{"intermediate_size": 1024, "vocab_size": 820, "hidden_act": "gelu", "norm_place": "pre", "tie_word_embeddings": true, "parallel_block": true, "init_std_qkv": 0.0491, "beta1": 0.95, "weight_decay": 0.037, "lr_head": 0.00946, "warmup_steps": 46, "schedule": "wsd", "decay_fraction": 1.0, "dataset": "wikipedia_en"}
Each number is 50 + 10 x the weight over its row's rms, rounded and kept within 0 to 99. Layers, rows and columns count from 0. The size before them is the row's rms in percent of the matrix's.

# layer 4 MLP up, 1024x256, rms 0.233, rows 0-108, columns 64-127
089:45 42 55 57 56 41 30 61 63 49 65 29 31 47 52 73 55 54 47 51 44 41 60 49 42 36 48 49 74 58 62 69 38 53 49 33 65 38 65 46 50 61 45 51 38 37 47 56 48 42 51 49 66 44 43 47 42 42 39 73 56 43 52 52
099:69 35 64 57 41 61 45 55 55 29 39 34 52 56 50 45 32 39 69 63 41 47 34 52 56 56 58 73 60 54 51 48 75 52 61 48 54 49 49 60 48 45 23 41 50 63 55 52 43 52 49 51 43 47 62 46 47 52 51 43 48 62 57 58
091:55 41 57 50 50 48 52 67 66 40 49 66 60 63 55 56 48 41 62 61 59 60 34 56 46 60 52 31 51 59 43 60 64 50 42 62 43 45 60 48 52 43 38 33 71 52 37 62 62 69 29 69 58 65 62 38 56 45 62 42 43 46 38 63
097:34 36 53 49 37 60 53 39 21 52 33 42 41 74 48 57 45 45 44 41 27 58 60 57 43 61 53 65 57 50 46 33 45 34 43 53 53 45 52 66 51 47 62 47 62 48 51 50 45 41 57 62 55 31 44 51 51 45 48 54 59 46 57 44
107:63 66 64 50 54 39 60 44 26 48 67 47 57 40 43 55 59 60 56 33 44 58 51 63 58 47 51 55 43 38 47 48 49 44 46 58 29 46 43 71 48 42 48 46 46 75 54 48 45 43 37 56 43 54 63 55 57 50 52 52 55 49 45 44
097:51 54 51 42 48 41 58 57 49 45 64 41 54 47 62 79 56 55 37 59 63 40 38 49 44 49 52 44 44 56 48 53 74 58 53 62 45 52 64 62 53 55 75 63 80 54 50 50 49 48 44 56 55 40 40 67 44 52 51 57 48 55 44 36
099:46 64 75 46 50 57 55 44 52 74 46 37 60 41 61 61 55 66 53 24 36 42 64 60 55 58 54 57 53 54 57 48 52 52 46 50 77 20 64 56 56 59 35 44 76 40 51 53 51 58 51 75 41 56 43 49 46 35 46 54 58 44 50 47
089:65 47 63 50 34 38 49 52 51 37 54 47 53 52 51 51 54 41 37 52 57 51 40 58 57 26 59 45 49 57 42 49 53 60 41 42 32 61 60 67 31 45 43 43 50 54 49 53 59 60 55 33 30 33 45 45 47 68 38 43 52 58 60 38
098:51 58 43 41 50 54 39 37 29 48 55 59 52 38 57 43 33 59 59 50 53 30 51 65 65 46 49 52 52 50 47 45 45 47 63 55 37 41 58 48 56 43 50 55 58 53 44 52 47 51 31 55 53 67 54 58 42 63 52 53 60 65 60 34
095:74 52 58 58 49 43 48 33 59 35 49 54 58 51 64 50 26 52 51 46 55 55 52 68 53 35 33 50 52 33 61 59 47 46 63 33 51 43 38 46 59 55 57 41 55 31 54 48 52 25 65 57 40 48 64 34 57 46 56 36 40 34 51 36
099:66 51 66 68 33 48 52 46 76 56 35 51 48 52 50 36 41 57 63 50 42 56 36 50 44 68 36 53 52 35 46 46 60 47 48 55 41 62 50 45 59 13 34 48 44 62 55 43 57 49 53 54 48 54 61 54 62 49 56 59 49 51 51 52
103:49 59 50 61 25 69 57 52 60 41 30 50 46 56 66 50 47 41 34 39 55 46 64 58 49 35 48 46 45 58 70 55 47 68 46 58 49 55 43 49 61 57 55 35 34 58 62 42 37 64 45 62 34 67 67 47 48 69 60 42 50 46 45 33
119:35 48 46 49 47 37 37 58 53 47 49 43 57 59 62 43 43 56 84 65 50 49 27 62 39 49 34 39 47 69 51 38 35 62 45 45 31 49 63 51 41 40 49 48 45 47 53 71 73 50 38 41 48 46 40 56 52 64 36 61 53 42 35 59
099:40 53 57 48 44 38 47 40 55 43 45 49 23 43 65 79 45 57 63 42 67 57 53 58 43 40 36 40 47 47 47 56 45 47 58 44 42 58 52 61 50 43 22 38 49 71 55 63 49 60 48 58 62 48 58 49 27 48 57 63 48 43 49 62
101:49 51 60 47 60 58 45 54 58 60 53 36 58 64 63 61 33 65 36 56 55 64 38 35 50 47 34 41 44 50 47 44 51 33 32 33 53 54 57 52 52 53 36 49 57 50 49 41 51 51 44 59 55 53 56 60 65 52 64 55 39 53 42 59
091:37 55 64 56 57 75 54 62 59 51 48 41 51 32 55 65 37 52 46 47 49 44 42 74 49 56 48 57 66 41 41 57 56 55 57 44 51 43 47 43 57 42 42 66 69 43 47 33 49 40 38 44 42 40 58 50 43 51 67 34 60 61 49 47
097:33 40 38 59 48 52 51 31 54 39 38 68 55 49 50 49 13 57 56 48 55 61 19 58 51 55 64 70 61 61 52 58 52 46 52 50 41 61 73 46 73 40 68 47 46 56 58 55 42 52 45 56 62 50 62 50 52 43 49 30 50 33 60 41
098:49 50 35 39 37 53 55 44 59 49 52 20 62 54 41 45 57 54 56 43 47 51 42 42 42 63 53 42 50 59 44 61 31 62 58 57 60 28 40 72 64 44 56 51 17 56 38 48 56 53 52 67 63 44 47 50 41 33 73 44 43 61 53 49
096:40 42 41 38 45 48 63 46 53 52 67 53 60 43 58 47 49 33 65 58 42 52 52 63 53 54 40 47 36 45 64 55 67 58 31 38 67 57 46 39 50 44 65 60 31 42 56 41 31 50 52 53 44 55 65 47 48 69 54 42 59 70 38 59
093:45 54 54 40 51 56 40 58 56 51 34 54 56 48 56 60 36 55 55 47 65 56 70 48 45 44 30 48 48 56 54 44 58 50 56 57 57 68 58 52 45 54 63 32 55 57 51 59 44 35 50 62 46 44 39 54 57 35 45 59 65 40 31 40
095:46 35 55 41 64 55 60 52 64 65 57 28 56 40 55 57 46 56 59 30 45 67 41 62 45 56 35 50 53 44 39 46 53 52 46 62 41 42 61 33 40 55 34 54 48 60 31 60 45 51 49 35 60 46 51 65 57 55 41 59 54 43 41 65
107:63 47 50 48 41 56 42 47 51 56 49 38 63 49 33 43 53 29 56 55 45 42 48 49 53 31 45 67 43 68 63 46 52 50 43 36 42 40 49 56 47 59 64 49 49 48 33 64 54 52 36 29 62 51 45 52 48 38 40 60 32 59 61 70
087:67 54 42 46 63 51 43 41 51 64 47 56 43 58 55 63 44 34 37 48 57 45 45 52 47 45 53 58 54 46 52 47 40 51 64 58 51 32 44 64 46 54 40 51 43 62 52 43 63 46 78 34 65 50 66 38 43 57 51 59 43 63 44 63
104:51 58 59 50 53 49 57 56 34 59 69 33 54 85 50 58 51 58 53 40 54 52 49 48 47 52 42 55 45 54 71 47 49 22 61 47 37 51 67 43 49 64 51 40 31 60 62 57 49 38 59 54 46 45 33 47 60 60 56 54 31 44 52 56
095:63 48 47 44 54 52 50 42 52 46 53 47 34 43 57 41 57 59 60 56 46 65 56 44 56 50 43 52 61 57 51 36 53 41 46 57 46 65 64 73 42 43 54 59 45 61 38 58 47 59 47 45 35 36 48 42 66 35 39 42 48 54 56 43
096:53 69 55 59 42 46 58 49 62 65 54 47 74 43 52 39 62 60 41 47 45 71 59 44 62 38 41 48 62 62 42 54 46 43 38 41 62 45 43 49 36 30 36 41 38 34 59 40 43 66 49 53 62 45 48 41 48 46 56 52 57 49 50 57
100:61 45 38 58 45 53 50 60 37 40 52 52 32 58 66 65 45 38 48 58 55 53 56 49 46 68 53 35 60 35 53 40 34 48 51 51 37 48 57 57 50 63 32 47 45 54 54 69 30 51 63 43 61 49 51 46 36 43 41 44 52 66 75 60
097:55 49 58 60 44 45 54 49 49 33 54 61 48 64 47 49 44 54 36 52 47 39 47 49 42 58 48 56 28 51 65 54 39 54 47 48 63 36 65 57 59 65 46 44 31 50 49 57 57 58 53 45 61 44 36 52 51 59 36 50 43 48 61 42
107:50 55 64 47 55 39 59 49 72 56 57 61 49 46 43 50 54 61 45 37 52 54 58 55 46 53 52 50 31 46 53 36 42 47 46 42 51 34 40 59 56 53 36 54 51 56 55 56 58 60 38 57 60 64 42 47 47 61 51 37 53 34 57 58
104:56 76 47 54 45 49 46 52 63 45 45 52 48 68 42 46 53 62 42 33 44 38 55 46 36 29 50 47 60 36 67 60 45 58 54 54 58 61 60 59 57 56 40 50 49 63 50 47 45 46 44 38 60 51 70 36 49 40 51 44 50 62 60 50
109:49 28 51 73 39 53 53 56 52 36 41 58 40 42 60 66 72 64 54 47 41 49 41 53 45 56 41 56 39 62 46 45 36 51 43 55 58 46 55 54 75 69 47 50 38 17 50 44 54 64 54 44 44 69 31 45 54 70 50 57 55 47 55 37
090:57 73 52 42 42 47 61 37 60 46 57 43 55 65 50 51 35 46 46 49 33 62 34 37 44 62 46 49 40 40 62 61 34 51 61 46 51 38 45 52 58 58 43 35 65 42 53 55 51 39 59 50 41 53 60 53 35 51 54 59 46 51 23 25
113:52 47 41 46 59 31 29 48 59 57 48 53 59 39 46 55 48 53 55 58 52 53 58 43 41 52 54 44 63 51 50 67 34 47 31 61 45 45 53 56 50 53 54 49 36 33 58 62 53 58 53 44 59 47 60 68 54 52 55 62 68 43 43 49
107:65 62 54 46 70 40 52 33 48 56 60 73 43 54 51 47 36 48 49 45 52 42 51 58 51 37 52 56 46 46 52 39 56 47 41 33 62 57 45 48 31 39 62 51 52 26 52 57 61 40 56 71 77 52 46 46 41 41 63 23 60 46 42 31
110:51 55 32 49 44 62 50 52 51 37 40 54 47 62 53 43 47 54 65 53 40 67 46 50 56 48 46 61 33 49 62 48 52 57 52 32 47 40 48 51 49 58 81 76 47 45 53 64 43 47 55 35 51 43 37 47 37 53 63 42 48 61 38 30
101:55 58 55 54 58 38 67 60 55 52 54 50 52 41 56 52 37 61 21 48 39 50 33 58 60 39 56 59 40 45 64 37 48 44 48 48 44 47 36 47 44 59 48 51 35 35 36 54 50 45 66 69 39 40 50 46 73 52 66 60 41 54 40 51
083:45 64 32 51 59 43 34 48 51 51 47 60 32 53 47 60 51 63 44 53 54 64 59 60 58 46 44 53 44 51 36 47 37 54 35 54 30 58 61 60 46 60 57 53 39 62 45 60 48 55 56 51 57 52 33 48 45 46 46 60 62 45 57 43
096:52 60 49 49 52 49 40 72 52 46 33 76 62 41 56 53 52 36 52 51 48 49 44 36 28 43 59 48 61 54 62 73 46 45 64 45 38 47 50 55 57 23 59 55 67 51 37 53 42 54 59 65 47 64 48 48 38 59 44 41 58 52 58 65
089:48 53 55 55 45 46 28 57 45 57 51 50 43 71 47 53 60 45 61 32 45 55 69 46 53 58 36 56 64 53 39 51 44 44 48 45 75 65 47 61 48 36 67 66 49 56 47 60 55 29 39 52 53 49 44 59 37 45 73 65 59 36 52 45
102:57 42 47 37 51 51 48 43 50 49 46 52 71 51 43 53 39 52 51 37 34 42 42 55 48 42 59 53 59 36 48 53 69 45 50 58 67 57 42 35 44 70 50 49 62 37 67 65 37 38 58 68 53 36 37 35 58 48 44 57 61 45 50 54
116:51 41 69 46 56 54 44 44 48 46 62 51 60 60 55 46 42 72 48 62 65 55 43 46 75 45 74 53 55 47 55 46 55 44 58 37 58 49 45 57 38 58 47 46 64 69 28 44 60 44 43 52 54 36 57 67 60 71 53 54 52 53 52 29
104:54 35 39 35 51 49 49 41 58 42 51 42 44 59 72 44 45 55 53 42 47 52 41 36 46 72 65 44 61 44 54 44 59 57 54 54 46 37 56 38 58 42 74 49 55 33 48 38 52 54 40 56 65 46 57 54 37 57 59 53 41 56 43 38
094:41 48 51 58 55 47 61 54 55 32 51 49 62 62 68 72 43 69 44 53 63 59 45 38 41 35 58 46 63 51 49 51 45 56 58 39 67 40 42 54 50 42 66 42 44 25 56 43 58 30 53 55 58 52 33 48 39 36 43 43 48 40 44 50
106:41 62 47 48 50 71 52 40 59 51 47 51 58 61 51 47 58 57 52 53 73 65 51 53 37 33 55 61 43 63 50 57 45 82 41 60 43 39 71 45 47 58 56 58 38 63 48 24 59 47 46 48 58 59 51 47 50 49 39 44 59 41 23 51
093:47 36 41 56 62 58 48 56 39 41 45 53 65 46 54 45 54 49 59 46 53 57 50 41 54 70 54 52 51 48 64 66 60 53 55 42 33 71 59 46 55 44 55 43 48 65 43 72 46 46 50 67 44 53 54 47 54 54 49 65 57 38 42 53
109:60 39 53 53 50 40 43 64 33 35 59 55 49 50 56 79 45 58 63 23 48 48 63 38 55 42 56 44 48 46 43 45 38 63 60 54 49 60 60 36 42 51 56 55 48 31 52 46 36 52 64 70 53 57 56 37 54 60 38 43 55 55 49 50
091:66 40 39 55 57 42 34 49 60 65 49 58 51 38 37 55 48 41 70 50 60 67 56 34 56 51 62 53 48 40 52 57 26 61 38 78 32 64 45 39 40 47 58 49 52 57 45 61 52 44 41 44 38 49 57 58 47 53 43 45 58 49 41 55
102:60 66 66 45 59 58 56 53 37 40 69 55 55 48 33 57 32 56 52 51 44 47 48 51 51 40 42 58 62 57 38 55 47 47 51 41 43 28 41 53 60 55 68 42 37 64 38 47 51 43 35 53 59 51 40 57 64 42 39 65 35 44 28 60
108:45 53 49 53 39 41 59 47 48 53 50 55 36 56 36 52 73 54 31 53 38 59 55 75 39 53 40 58 23 42 50 55 56 39 27 58 51 52 44 45 52 52 48 58 40 64 52 47 49 25 50 62 42 46 60 51 45 38 35 67 55 48 34 52
098:58 53 41 34 47 60 62 54 42 41 58 70 49 47 28 45 37 54 46 30 56 48 55 46 48 49 57 38 56 33 36 60 43 45 55 45 53 44 37 51 42 55 55 61 53 35 57 46 61 62 52 45 51 45 69 65 45 31 48 54 44 60 43 48
096:49 48 59 44 56 56 69 54 46 48 43 53 40 43 50 50 49 49 51 69 44 52 61 44 56 54 36 47 44 67 45 51 45 74 40 41 48 44 31 45 46 55 48 50 56 52 63 34 48 41 40 35 51 56 46 30 56 59 58 23 55 50 60 46
097:52 48 38 53 57 36 42 46 54 43 44 37 54 94 51 63 41 51 51 43 56 34 36 55 51 48 58 68 42 36 58 34 42 59 64 32 43 43 48 63 51 31 50 46 49 39 45 38 55 44 38 43 54 43 57 48 43 43 63 50 58 39 48 48
091:68 46 45 50 58 52 60 53 56 55 26 43 48 33 53 58 60 45 53 55 44 51 43 47 59 33 41 47 51 47 64 41 44 65 52 53 53 26 48 60 39 64 71 54 57 40 54 40 52 40 57 29 68 56 47 51 43 45 55 38 44 43 63 57
099:37 51 51 57 49 49 63 48 63 58 48 33 59 63 34 57 56 51 48 38 46 47 46 58 50 43 51 66 57 58 51 46 36 56 43 62 29 44 45 55 54 19 49 45 38 51 43 61 41 40 46 30 52 61 43 70 55 33 59 50 51 49 43 44
108:34 50 47 41 48 54 47 46 50 52 55 43 51 39 49 49 54 57 54 25 57 56 36 30 44 41 42 56 56 54 59 55 56 45 56 53 59 51 57 48 45 47 51 53 53 63 53 52 68 32 50 51 52 43 56 38 44 39 45 57 40 51 41 69
096:64 50 45 52 53 41 75 47 48 62 50 40 53 49 53 49 41 40 30 31 55 48 32 69 45 52 47 46 50 64 65 55 32 60 25 53 76 48 62 40 50 48 50 48 50 49 35 61 47 69 36 43 63 33 55 57 58 37 54 56 32 45 53 47
100:50 54 31 56 54 61 59 42 72 42 51 54 48 53 59 50 61 59 60 51 50 46 47 52 24 71 62 57 45 38 43 48 48 86 58 24 48 38 50 43 46 48 55 57 54 43 56 54 39 50 49 63 51 50 49 46 67 51 37 56 48 58 36 52
102:57 48 53 50 38 38 50 45 58 66 43 43 33 48 38 50 66 53 55 37 79 67 51 55 47 40 44 44 38 55 44 66 45 70 54 57 53 30 42 60 52 52 39 38 52 43 58 55 57 40 61 51 50 47 64 49 55 46 58 48 48 53 49 53
103:69 39 48 61 50 55 43 42 47 48 35 42 63 64 52 41 70 59 51 47 43 47 37 57 44 48 37 72 40 35 26 45 40 61 54 40 46 48 70 50 56 60 59 49 48 44 43 50 52 49 48 51 64 44 62 47 65 50 54 44 51 49 59 40
100:54 45 42 57 33 50 74 56 46 40 51 44 50 41 62 45 53 46 44 59 31 66 40 43 57 53 65 34 35 32 52 42 51 44 70 47 51 50 57 43 49 38 60 36 63 84 45 59 44 38 54 42 46 36 48 57 44 48 53 66 46 39 57 61
105:55 49 42 60 54 57 42 38 64 48 34 48 46 53 48 61 44 40 50 56 62 40 52 62 48 53 28 45 41 58 46 67 54 52 54 52 47 47 66 78 57 48 38 37 60 64 42 41 50 42 48 33 64 70 49 67 45 39 38 38 42 45 49 34
091:59 61 48 47 52 53 71 39 53 45 46 35 62 26 46 47 38 41 40 59 51 63 36 57 56 42 59 42 55 14 50 45 66 43 58 53 40 75 51 45 52 46 50 46 54 47 38 44 52 57 59 42 35 54 58 64 78 44 52 58 54 54 59 43
102:54 51 37 49 44 28 47 44 54 38 47 49 64 58 61 67 50 52 46 69 58 52 52 46 48 44 47 61 41 59 42 53 56 35 48 44 44 32 44 58 50 49 56 52 30 32 46 44 49 61 54 59 71 38 61 57 56 45 47 55 38 53 53 40
096:47 54 73 54 53 49 48 35 44 52 57 22 60 48 49 78 48 63 53 46 40 52 49 53 60 58 57 56 47 30 39 45 56 31 53 60 53 44 57 55 44 64 58 44 40 68 59 58 58 43 53 57 47 36 75 46 42 40 58 45 48 66 63 45
101:40 49 51 48 51 68 64 79 62 47 54 55 60 41 43 47 42 53 47 62 44 43 45 58 47 44 57 47 57 34 50 46 41 59 39 51 63 43 49 60 71 59 75 43 43 54 51 36 60 35 37 45 38 59 36 55 47 49 64 56 37 48 56 55
107:49 47 60 41 50 52 67 45 38 65 63 36 35 60 52 52 56 58 48 52 52 30 61 49 56 50 33 57 42 45 52 47 45 43 48 65 67 64 65 31 34 41 64 60 48 51 59 61 50 50 53 36 51 66 54 46 70 39 52 59 42 39 55 49
095:52 53 51 56 60 53 51 34 43 34 37 43 59 54 49 49 58 62 55 39 57 37 55 66 44 54 47 49 50 41 48 45 56 40 61 49 38 59 57 60 39 36 48 64 46 50 75 57 54 47 49 47 75 42 50 49 39 27 48 53 31 52 53 43
083:68 58 52 44 60 59 66 57 51 55 36 48 52 52 63 53 46 54 58 77 49 36 52 66 42 44 52 38 34 48 41 56 46 49 65 55 56 38 42 42 50 50 48 35 47 55 50 70 62 48 45 60 60 40 58 37 38 43 51 63 48 62 53 40
113:58 47 64 40 45 59 44 39 47 55 52 57 44 62 31 69 65 58 54 41 49 48 45 49 49 33 46 44 62 41 47 57 43 55 66 32 58 54 56 67 62 57 39 45 71 46 45 42 51 44 56 57 29 71 40 52 26 57 39 47 45 42 43 41
098:31 65 59 48 53 60 41 46 49 47 21 58 51 57 51 56 55 46 48 51 48 61 44 46 78 34 53 40 54 48 44 53 54 81 75 48 35 59 36 67 60 58 32 38 50 42 60 52 51 49 42 58 48 43 66 62 50 63 42 27 33 47 36 50
098:38 62 44 52 45 47 67 23 49 52 48 45 57 51 48 72 38 44 45 45 71 63 35 47 40 41 35 73 52 53 40 63 47 51 53 41 43 50 49 44 39 69 43 59 66 67 62 62 59 49 63 62 39 45 39 55 45 36 57 48 60 54 56 53
099:44 68 60 44 44 50 44 38 39 37 46 66 62 63 61 67 60 47 48 51 44 40 42 71 52 63 34 62 54 43 32 34 37 58 50 64 59 43 44 65 68 38 49 50 58 63 50 40 50 28 49 60 45 55 42 54 55 44 49 40 66 60 40 51
102:40 56 57 43 44 47 54 44 39 38 56 47 45 51 60 32 45 48 74 47 55 57 29 67 56 34 17 70 51 36 57 59 49 39 46 37 42 49 43 57 47 50 47 53 49 62 44 49 55 58 39 62 64 49 57 65 21 49 47 67 68 42 44 53
110:64 52 61 54 56 44 59 58 39 40 44 62 53 51 51 54 34 51 62 52 54 57 62 53 53 60 61 59 59 43 51 45 67 58 51 46 45 49 57 51 29 47 53 40 40 35 62 45 53 53 59 45 49 45 37 39 48 59 48 53 52 44 60 38
097:43 58 31 55 48 40 65 33 45 57 49 43 50 38 54 49 55 33 34 47 56 71 42 56 41 60 57 59 34 44 38 36 49 61 69 57 65 40 54 47 39 55 42 49 41 75 53 45 49 66 44 49 57 50 49 46 43 34 46 50 55 38 64 55
102:58 65 56 47 63 58 44 41 61 34 39 65 45 48 31 55 50 38 46 44 32 50 29 62 42 63 47 62 39 45 57 38 54 59 44 56 59 48 53 56 46 48 50 37 57 44 50 59 56 42 54 53 40 48 48 50 41 57 48 54 46 57 51 51
104:34 62 39 55 41 29 74 47 42 48 40 52 63 65 52 47 37 49 58 55 53 66 50 69 32 52 43 47 43 43 62 56 28 54 49 49 29 53 79 59 31 62 59 43 51 59 46 62 43 39 48 38 44 60 53 44 42 60 57 45 47 59 40 54
111:41 56 68 36 66 34 65 45 36 61 63 45 39 66 52 40 27 44 46 49 48 43 50 65 53 47 49 63 49 39 51 53 48 64 42 61 50 52 60 43 32 51 53 44 49 38 31 33 38 40 50 58 51 59 52 29 50 55 78 49 35 51 41 61
107:71 51 54 42 59 52 44 42 58 55 53 42 52 57 55 50 48 54 49 21 54 32 40 39 33 51 46 53 46 47 59 50 37 65 26 49 60 47 45 52 39 49 52 41 42 68 43 73 78 53 49 41 44 51 34 45 59 35 43 53 51 56 58 45
088:50 25 57 47 53 45 68 41 49 62 55 46 48 40 61 52 40 52 27 63 50 50 46 55 45 40 45 48 38 47 43 39 51 56 46 64 42 50 77 49 72 50 47 61 51 58 46 48 53 33 44 45 56 48 56 64 56 45 51 68 49 60 37 44
102:61 58 48 50 47 50 68 58 53 59 71 44 48 54 53 52 55 50 32 42 46 33 39 34 56 57 44 39 49 53 35 54 37 38 69 65 49 46 54 54 35 54 45 39 55 39 60 63 48 48 53 48 46 50 58 56 57 52 43 51 49 48 54 57
105:38 55 38 44 53 54 53 50 58 44 43 73 61 37 54 50 43 47 28 58 60 38 36 64 63 44 54 41 52 55 48 72 44 62 52 56 29 57 57 36 55 42 65 61 48 61 57 62 55 42 54 44 57 45 59 39 70 40 54 54 33 38 46 45
099:55 61 52 49 64 58 73 59 56 48 50 54 55 44 45 50 40 60 55 46 75 46 46 51 60 65 51 43 74 44 51 30 44 36 53 40 56 47 63 51 77 55 68 49 41 59 32 22 42 50 54 51 40 59 44 60 53 66 49 60 46 71 63 33
104:67 39 21 36 37 45 60 58 62 52 54 42 60 48 41 51 41 49 63 44 42 47 48 37 30 47 49 47 57 36 68 66 48 59 45 48 76 30 51 33 50 48 61 46 48 56 62 46 55 49 48 62 58 57 63 64 42 50 59 43 43 56 49 58
101:51 27 73 57 62 49 49 38 40 58 54 48 50 53 36 47 44 49 38 50 51 55 52 48 54 47 48 40 36 32 51 45 62 63 48 58 53 49 39 40 45 58 59 45 65 67 58 51 26 45 67 29 41 63 49 36 45 37 29 52 54 43 50 59
097:46 57 54 76 53 42 63 60 45 51 45 41 63 36 49 44 53 58 50 36 71 39 43 59 50 41 32 49 42 50 32 42 50 44 30 59 50 55 42 53 48 51 57 35 47 57 34 56 33 44 40 36 41 49 44 42 39 48 39 52 69 45 61 29
113:61 39 28 45 48 44 61 54 39 44 53 45 45 47 42 41 45 37 54 43 54 54 46 44 49 33 62 51 64 34 67 45 52 47 47 71 57 37 52 48 57 67 54 68 44 53 62 40 55 61 48 36 47 45 54 58 47 39 53 52 65 58 65 67
102:42 67 47 51 53 43 51 53 52 61 72 44 54 53 58 41 53 55 53 46 54 61 73 60 40 70 48 53 48 25 40 54 55 40 48 51 37 56 46 53 49 47 47 57 56 42 48 60 52 37 31 50 44 69 55 56 55 73 64 43 56 48 57 50
102:43 49 48 55 53 40 55 44 45 37 50 51 59 54 50 52 44 55 51 64 57 41 47 51 50 76 49 43 59 44 46 30 56 48 45 42 48 61 63 47 51 63 65 53 54 49 58 39 64 52 63 60 54 46 45 50 59 36 79 41 46 58 59 33
101:52 63 39 50 51 51 46 50 46 47 51 48 60 67 54 42 42 59 45 54 34 61 46 37 55 37 66 63 31 55 40 50 51 58 36 53 68 59 50 39 42 42 42 60 46 44 39 63 38 48 52 46 42 52 49 38 78 63 54 73 59 52 70 44
095:48 41 54 54 39 46 58 34 49 29 64 51 38 56 41 40 59 69 55 45 56 44 39 45 50 40 37 61 47 56 47 44 39 41 46 54 34 46 60 40 59 41 46 65 38 53 60 57 34 62 43 48 48 44 48 58 67 44 37 45 65 67 52 65
100:59 63 45 33 48 71 28 49 53 36 50 56 38 52 37 35 48 58 40 37 41 56 51 34 43 52 49 51 38 62 52 59 46 52 56 41 68 60 33 53 61 42 52 62 47 43 54 47 41 48 45 41 52 51 56 39 55 49 60 59 51 56 40 49
098:63 40 54 50 55 62 58 40 44 66 62 43 52 50 53 45 35 52 54 46 46 43 46 52 58 59 49 55 51 32 43 54 34 72 52 52 60 55 53 64 63 57 69 46 34 48 42 56 47 50 38 67 49 48 72 39 43 56 47 56 51 58 63 61
100:53 43 50 49 47 48 52 82 61 58 44 62 48 40 53 60 47 45 35 54 56 48 62 50 43 49 35 72 61 57 65 59 48 56 65 42 36 64 45 56 58 51 48 46 59 48 58 51 53 47 67 42 54 44 63 50 45 67 47 60 41 56 42 53
097:61 49 53 49 59 59 50 56 36 59 46 52 50 45 48 57 44 45 52 31 34 33 66 56 49 50 50 48 58 45 37 43 51 67 37 43 51 36 59 53 63 64 39 52 37 49 50 58 34 49 51 58 52 40 43 24 49 50 62 69 53 57 59 64
098:47 35 47 47 55 69 30 48 53 47 55 70 57 45 57 69 51 64 62 49 63 38 50 44 57 34 17 43 38 36 43 47 46 41 56 46 39 65 50 54 51 50 52 51 38 64 43 57 53 39 54 48 41 62 48 56 43 44 46 28 43 62 64 49
101:68 52 33 55 49 37 46 63 32 43 59 36 47 50 46 46 57 40 50 57 65 51 47 44 55 52 50 52 66 45 57 43 57 67 54 43 60 51 44 36 36 34 58 42 54 67 60 48 62 53 56 41 54 44 47 58 61 33 58 42 34 62 48 26
090:60 47 53 49 27 44 44 54 64 48 53 60 60 51 52 45 40 46 15 47 70 48 62 51 57 45 44 39 42 64 48 58 43 42 53 55 51 32 62 43 52 58 51 44 47 46 43 38 45 62 44 66 36 34 41 57 58 66 53 49 44 39 64 48
093:66 64 48 50 57 47 55 41 43 45 64 41 43 65 70 42 41 34 59 56 56 49 39 46 62 52 74 65 50 49 37 40 46 46 58 46 50 40 45 57 50 65 36 26 31 44 46 39 52 39 51 53 64 54 35 41 66 53 44 62 56 38 45 54
099:60 53 46 57 42 54 41 50 53 42 48 42 41 52 62 59 37 57 39 50 41 51 32 50 66 61 48 58 34 59 50 36 48 67 40 40 43 34 49 55 40 46 55 47 53 46 59 46 64 47 39 59 55 51 66 41 30 45 66 44 47 45 67 36
102:49 45 53 47 50 46 41 47 53 42 46 36 47 49 59 49 49 37 39 40 44 31 36 45 44 67 57 63 43 49 53 41 31 60 39 37 49 57 73 43 72 35 36 37 33 54 54 57 62 64 48 49 61 56 45 35 45 49 40 35 46 44 61 63
098:60 59 35 50 55 32 63 45 42 45 48 40 60 30 51 59 48 49 52 38 45 43 60 41 53 51 31 52 48 51 49 63 53 52 45 58 60 46 48 55 53 62 57 55 42 56 57 53 51 46 60 70 26 56 41 41 42 64 56 59 53 71 52 49
104:59 52 65 38 44 60 45 54 54 55 52 43 48 69 60 43 37 40 40 75 57 50 39 46 47 49 43 46 60 54 60 44 59 67 60 55 39 61 55 43 51 56 43 35 49 76 59 54 59 49 54 46 59 53 21 45 45 58 64 40 63 47 54 47
087:44 47 53 56 56 36 44 47 49 25 37 70 59 48 38 46 45 64 44 37 43 43 43 44 39 59 51 59 71 54 67 46 48 41 64 51 43 57 47 59 51 58 47 56 61 70 54 67 32 56 47 57 61 46 49 51 70 72 49 52 44 49 48 69
108:40 67 58 56 50 46 49 53 46 44 48 38 65 48 44 61 47 54 51 51 45 57 35 63 50 39 57 41 39 71 58 69 45 41 49 59 48 56 53 48 43 46 40 35 42 59 48 65 73 74 56 53 26 64 42 51 45 48 58 43 54 49 46 31
107:63 57 54 41 49 43 50 42 43 47 65 55 54 52 54 41 44 49 39 53 72 40 57 64 55 40 54 55 48 45 67 39 38 37 44 68 50 30 42 67 39 50 47 57 54 61 47 32 54 34 49 47 66 62 37 46 69 57 43 55 44 45 67 52
108:54 65 58 45 62 39 50 53 43 37 49 62 48 49 58 58 40 52 50 50 50 57 31 40 57 35 64 28 42 34 58 48 50 68 35 40 42 72 43 48 55 53 30 56 38 41 59 32 59 57 61 48 42 61 61 40 64 54 58 51 62 52 59 47
104:50 59 35 55 57 36 36 66 44 49 71 64 37 39 36 38 50 59 45 43 24 55 51 47 47 57 53 31 68 57 43 29 54 56 27 74 51 48 56 58 29 54 48 58 57 51 45 73 51 51 38 59 46 55 70 41 47 57 36 78 43 46 48 54
109:62 41 53 56 45 52 49 47 54 66 52 49 63 53 40 44 44 55 45 59 68 45 64 57 56 53 33 55 50 40 35 61 44 52 43 46 51 47 29 36 44 56 78 39 46 70 64 49 43 36 54 46 44 40 45 55 40 56 53 42 57 60 28 51